From a checkpoint of a small transformer trained on Wikipedia: width 64.
Each number is 200 + 40 x the weight over the matrix's rms, rounded and kept within 0 to 999. Layers, rows and columns count from 0.

# down: layer 7 MLP down (transposed), 128x64, rms 0.205, rows 46-70, columns 0-63
# up: layer 7 MLP up, 128x64, rms 0.284, rows 47-70, columns 0-63
down46,156,218,211,217,184,150,244,164,241,185,216,185,120,179,195,234,185,211,213,206,206,212,201,233,193,219,177,227,221,164,214,251,171,182,214,243,162,233,167,186,170,246,157,191,195,216,228,163,170,204,228,177,139,240,163,236,184,231,188,267,204,212,182,211
up47,175,251,206,260,259,152,224,209,166,152,182,219,89,224,222,225,235,155,159,292,157,211,130,151,155,215,174,285,216,193,152,148,278,266,160,131,154,242,113,144,195,196,208,212,237,248,183,235,286,213,222,253,190,132,118,259,126,241,278,178,140,229,216,199
down47,132,247,196,202,328,192,155,219,235,183,217,224,156,296,145,229,171,234,85,187,105,265,201,138,205,150,242,286,225,249,176,167,153,230,136,106,210,205,223,168,180,206,218,183,246,265,171,118,166,248,263,87,240,127,177,241,177,208,227,283,226,263,230,239
up48,193,158,132,171,164,228,219,228,244,137,228,233,211,205,270,170,230,215,190,252,164,205,152,166,246,228,204,112,125,204,232,156,244,218,244,177,232,239,204,190,182,230,208,206,232,168,274,162,158,202,206,206,243,214,164,187,172,169,220,193,184,189,190,187
down48,211,193,263,153,241,178,102,161,144,176,267,154,222,202,188,189,168,239,184,225,215,195,194,209,179,265,217,197,271,225,188,204,251,203,151,252,164,168,237,152,204,193,188,203,127,200,198,259,245,175,244,167,213,173,181,194,146,224,219,136,204,279,266,205
up49,250,204,174,149,216,185,126,190,257,260,158,206,192,256,217,279,214,148,164,239,269,190,209,235,238,208,135,160,236,216,254,195,188,182,161,201,257,216,211,164,220,142,157,160,225,188,152,188,181,262,211,269,164,216,195,227,206,143,209,222,159,181,187,187
down49,173,220,234,229,178,152,232,225,222,171,232,162,179,155,237,166,168,209,215,155,211,194,175,194,175,210,231,260,213,194,186,213,242,190,228,229,163,185,184,183,159,231,221,217,164,176,247,207,202,155,216,220,211,187,184,235,195,204,214,170,202,202,236,160
up50,169,192,236,112,234,195,194,128,185,256,211,274,208,212,173,191,126,199,259,195,269,230,170,246,207,192,195,216,178,242,155,304,222,242,245,191,202,223,181,196,123,224,122,176,208,169,131,212,173,204,267,255,195,173,174,222,232,200,156,177,220,126,190,203
down50,148,214,230,204,239,221,232,146,154,278,194,168,274,236,215,188,133,256,200,214,234,205,268,195,262,239,207,150,211,219,193,186,131,236,166,188,146,113,203,144,209,207,130,166,210,217,157,225,245,183,242,144,178,165,220,208,126,255,240,138,208,256,230,219
up51,156,176,195,160,262,265,219,211,218,237,209,201,259,148,234,160,248,161,151,316,247,230,189,198,173,272,193,217,217,194,215,196,181,130,199,143,99,186,210,164,190,225,164,196,222,238,212,221,140,224,203,235,255,216,158,154,193,154,250,142,197,246,164,125
down51,208,304,238,148,246,167,177,169,157,142,171,266,224,225,188,245,232,227,194,160,237,130,225,193,178,113,148,161,194,198,183,116,187,236,291,283,265,169,190,189,186,128,250,293,173,183,192,199,218,179,257,193,102,165,208,220,222,284,171,224,170,212,228,199
up52,147,210,237,213,294,234,184,144,170,208,178,165,174,249,228,182,134,113,232,216,260,110,230,102,207,126,333,284,154,196,234,223,179,244,102,172,246,241,159,213,232,322,156,194,160,200,97,172,210,196,231,247,221,222,180,179,124,113,198,206,246,279,208,216
down52,206,247,196,165,238,200,53,180,154,217,306,164,187,211,228,211,97,208,148,186,252,226,57,219,55,100,232,113,303,162,196,163,217,300,147,233,178,242,238,179,176,176,271,195,237,153,195,200,269,237,249,136,328,144,186,186,181,190,290,219,279,249,218,255
up53,171,185,139,177,148,199,159,255,222,201,184,253,281,147,221,197,186,185,206,231,240,113,210,222,167,198,206,229,268,168,130,205,219,157,216,109,242,248,117,178,211,203,210,216,212,251,285,231,206,219,195,193,229,245,161,225,143,218,214,208,221,209,230,197
down53,182,241,261,164,198,212,137,207,125,128,235,229,222,139,242,219,220,183,199,196,170,187,197,187,246,244,244,169,202,201,203,204,181,202,203,192,238,228,220,210,222,213,180,214,108,127,142,302,228,203,212,160,147,215,162,158,279,174,171,217,196,216,199,259
up54,144,177,155,109,162,244,160,248,206,197,176,166,233,244,212,185,189,205,196,207,173,193,174,160,160,233,151,244,231,206,206,160,220,227,240,230,235,169,170,166,222,213,238,260,224,246,132,223,246,129,203,237,215,151,202,198,227,168,225,263,177,171,215,213
down54,211,180,174,224,228,215,136,175,199,210,251,151,214,196,161,193,227,260,152,141,216,259,227,173,216,140,283,177,204,205,199,197,130,202,227,245,177,209,292,213,158,152,212,219,214,185,198,189,197,194,183,227,170,173,175,226,183,179,169,191,199,227,243,263
up55,202,159,190,142,119,283,272,132,173,205,239,240,201,233,242,239,218,164,166,205,266,277,184,162,233,163,175,159,171,190,196,212,189,229,211,140,209,173,193,143,150,161,166,207,251,219,240,226,272,259,152,211,265,88,92,171,259,165,261,225,232,216,224,217
down55,269,199,215,180,213,254,208,251,260,222,73,204,287,184,236,214,232,242,241,120,138,161,155,160,189,207,269,137,166,144,187,137,255,213,189,227,172,110,217,231,245,243,254,179,219,136,249,193,217,223,98,180,255,259,183,155,221,105,240,237,200,179,153,186
up56,285,206,165,174,215,189,219,186,203,175,218,255,241,243,242,248,239,155,218,242,183,222,154,181,184,258,155,171,185,205,266,162,178,219,163,131,166,200,132,224,119,211,194,210,257,178,230,257,218,270,257,142,151,127,247,121,174,137,181,175,223,156,190,214
down56,181,263,286,176,262,163,206,168,134,232,242,170,220,197,279,179,214,220,211,213,193,221,263,179,136,156,230,173,194,206,171,151,178,259,168,181,225,234,128,188,191,202,165,242,185,267,210,137,259,158,157,226,241,160,185,225,194,195,142,223,230,189,149,196
up57,214,185,228,190,231,222,179,179,276,155,207,210,246,240,232,185,237,235,180,247,166,152,145,201,138,226,182,193,176,176,257,264,184,184,260,179,222,195,192,244,140,196,144,268,178,247,182,271,257,238,203,226,158,100,210,182,208,167,192,205,160,89,185,200
down57,191,199,270,266,187,236,229,260,192,268,174,162,305,212,269,216,168,184,233,218,243,171,229,174,250,167,190,200,166,218,214,120,246,155,161,184,172,168,189,98,243,224,194,186,204,234,186,154,181,167,169,240,282,191,230,233,188,156,131,89,173,251,138,173
up58,292,137,197,180,264,191,183,190,198,198,238,191,226,237,226,186,245,212,230,215,154,177,210,125,154,202,212,217,165,181,173,224,244,164,114,193,177,264,187,192,177,144,189,172,174,210,287,264,198,182,197,196,222,230,223,155,262,100,207,204,203,207,217,157
down58,219,216,223,180,192,174,228,181,216,183,260,209,151,169,198,201,206,199,164,199,198,230,209,225,184,193,180,228,222,221,178,258,184,224,221,210,222,223,150,165,150,235,195,187,204,212,236,190,211,202,218,147,168,256,158,242,141,211,177,198,198,186,177,197
up59,232,229,279,260,183,168,228,219,185,184,242,191,189,188,219,187,193,161,137,179,130,261,252,222,270,207,256,194,221,224,162,183,163,205,132,231,206,147,192,210,261,200,184,259,166,189,215,196,200,133,209,191,250,245,220,206,224,240,136,144,193,150,142,219
down59,119,160,173,204,144,212,216,179,188,245,273,213,186,188,192,184,206,114,229,289,226,207,167,171,157,180,226,223,204,197,273,237,210,216,204,185,213,185,200,245,134,213,187,169,264,131,170,209,229,186,200,248,177,227,150,153,251,218,226,250,187,209,115,235
up60,193,226,195,231,207,210,244,140,257,155,172,182,188,189,205,151,161,200,166,214,226,178,154,243,215,181,151,134,175,246,164,222,240,171,254,192,232,210,199,150,222,158,200,222,267,232,173,171,169,228,125,188,249,262,278,234,268,150,263,211,142,232,134,227
down60,186,180,242,191,163,129,205,203,273,185,216,185,197,183,180,215,184,151,176,236,233,187,213,249,196,214,207,230,149,204,218,232,194,253,196,225,199,172,195,207,171,184,210,202,213,182,201,209,201,156,206,200,229,221,170,232,166,230,170,224,171,150,222,239
up61,209,211,152,188,170,243,190,233,216,220,189,117,246,245,206,228,222,226,266,190,258,108,131,172,109,207,161,257,194,169,238,123,148,285,210,224,200,127,205,145,209,205,239,210,272,207,189,123,214,268,183,228,259,205,130,170,219,112,319,262,191,131,234,135
down61,119,149,162,155,171,207,176,143,203,291,168,80,270,146,187,142,245,250,213,121,197,244,278,163,175,196,214,199,159,344,175,223,151,184,262,241,164,259,184,220,202,180,242,256,220,199,241,189,189,296,196,221,131,197,188,212,236,121,263,168,244,195,204,164
up62,197,182,216,225,207,249,192,187,243,238,311,210,156,109,215,189,207,182,151,281,210,213,199,158,167,162,219,237,161,172,237,200,214,231,208,116,217,211,230,136,168,172,235,172,210,201,221,215,250,227,177,118,286,91,180,254,160,209,171,217,168,267,154,162
down62,238,181,189,224,211,175,153,203,174,220,239,262,234,148,248,114,200,157,213,225,206,215,137,184,188,239,165,162,233,246,106,277,180,210,198,297,218,236,173,217,185,140,213,84,217,110,229,239,246,262,180,178,224,221,180,166,143,258,234,234,208,273,138,134
up63,146,185,207,209,146,208,208,162,215,173,210,188,218,157,250,205,262,197,160,165,213,131,163,270,202,200,209,221,203,125,212,224,150,249,169,196,217,182,210,179,235,194,218,170,206,152,222,157,217,247,221,199,206,270,201,208,239,112,185,206,171,243,190,217
down63,218,234,188,211,203,194,228,160,125,188,200,149,177,205,194,222,207,251,200,165,197,230,209,166,199,188,217,149,212,202,205,183,165,165,239,201,223,267,248,163,216,209,182,261,209,239,244,181,172,240,189,177,191,150,147,195,145,210,180,205,202,238,210,227
up64,220,154,201,240,174,250,129,166,229,202,255,222,176,106,188,147,243,182,155,188,246,254,210,183,233,199,227,184,97,172,215,165,173,248,209,182,231,206,200,226,198,191,174,253,208,243,245,269,190,199,147,299,225,172,202,194,165,182,288,194,233,194,109,177
down64,208,215,294,136,218,184,210,165,126,194,210,177,210,215,245,160,278,194,84,226,222,217,261,227,198,243,186,205,209,267,216,149,179,219,204,175,185,193,218,144,110,166,210,242,198,224,226,196,270,186,171,235,174,190,203,183,121,229,233,121,185,227,224,211
up65,221,218,249,146,260,220,231,187,211,195,291,207,227,204,116,138,198,211,171,290,203,259,192,220,213,204,114,241,219,202,216,158,150,146,227,252,169,150,186,216,176,234,165,171,202,169,175,199,187,216,246,172,228,211,163,193,247,198,245,213,159,170,173,209
down65,278,173,205,184,251,253,248,198,185,161,197,241,165,197,191,142,205,227,179,232,198,214,110,186,240,184,227,178,307,197,158,152,171,198,190,221,212,125,227,195,156,216,223,163,223,102,180,213,216,152,193,181,190,128,185,213,255,192,214,244,225,308,201,205
up66,167,283,188,154,181,209,143,193,191,140,193,215,190,219,190,216,148,212,225,233,201,208,163,201,192,205,177,149,251,207,211,157,264,227,247,178,176,178,143,281,204,205,232,195,175,220,194,179,218,180,237,282,200,180,242,193,169,239,166,291,151,227,187,162
down66,201,285,205,212,211,211,238,280,220,231,278,153,193,221,171,202,176,243,194,210,154,124,169,237,180,189,216,118,211,158,212,218,222,162,206,216,136,202,191,152,167,333,208,254,245,171,196,181,186,210,213,194,227,176,148,168,164,218,150,198,206,251,196,175
up67,174,211,201,234,236,285,220,152,128,185,228,130,207,181,208,220,200,202,156,176,246,219,198,219,214,254,211,199,219,219,172,173,269,168,220,213,237,188,218,227,209,171,242,216,208,214,170,267,201,200,175,193,164,193,167,106,212,178,224,220,189,200,152,194
down67,215,187,268,201,273,194,136,197,159,155,156,174,279,191,194,196,168,208,211,228,231,186,216,199,206,199,199,205,246,278,171,184,204,177,145,150,244,160,245,206,208,215,216,222,177,236,223,276,212,193,237,163,234,141,186,196,160,197,180,159,196,202,187,134
up68,223,119,182,192,192,236,161,136,213,238,278,162,208,235,205,193,204,217,232,171,180,167,134,178,231,220,147,151,202,178,198,183,188,234,204,167,258,192,198,157,197,188,238,120,194,237,292,275,204,238,208,257,233,119,115,151,250,163,239,286,222,167,187,222
down68,178,168,152,149,216,206,182,232,168,183,184,221,191,200,250,245,295,279,212,217,234,158,155,236,169,201,202,103,217,196,194,83,231,195,182,192,204,216,202,119,222,123,187,216,150,273,223,268,212,257,262,178,198,142,216,252,185,221,238,140,208,181,228,201
up69,158,208,205,192,234,259,245,122,136,157,192,183,238,202,125,204,257,226,212,195,274,232,137,192,156,232,195,192,154,207,243,222,231,226,223,234,218,202,194,223,152,178,189,246,232,208,253,204,236,264,133,230,218,204,165,242,200,108,169,194,197,203,133,203
down69,255,226,264,172,221,182,162,218,178,197,156,186,268,224,181,159,200,265,188,207,172,178,176,205,199,232,238,150,172,183,224,162,223,276,141,179,182,216,222,222,220,200,222,213,166,246,157,184,267,199,225,216,232,107,209,193,150,196,181,63,183,222,232,269
up70,197,126,164,203,175,183,290,171,166,148,216,211,217,248,205,215,216,153,258,178,184,243,168,279,165,222,161,192,180,247,173,222,156,194,201,187,220,230,173,239,106,232,208,228,169,186,192,228,183,231,173,188,199,190,226,147,173,175,221,190,243,282,186,236
down70,214,178,235,226,202,202,205,229,182,189,134,179,265,157,179,225,175,267,192,213,208,162,215,216,155,227,207,179,181,164,154,156,204,267,262,162,195,177,216,212,264,201,201,181,181,220,145,154,242,161,173,155,189,184,186,261,177,205,178,282,241,203,240,220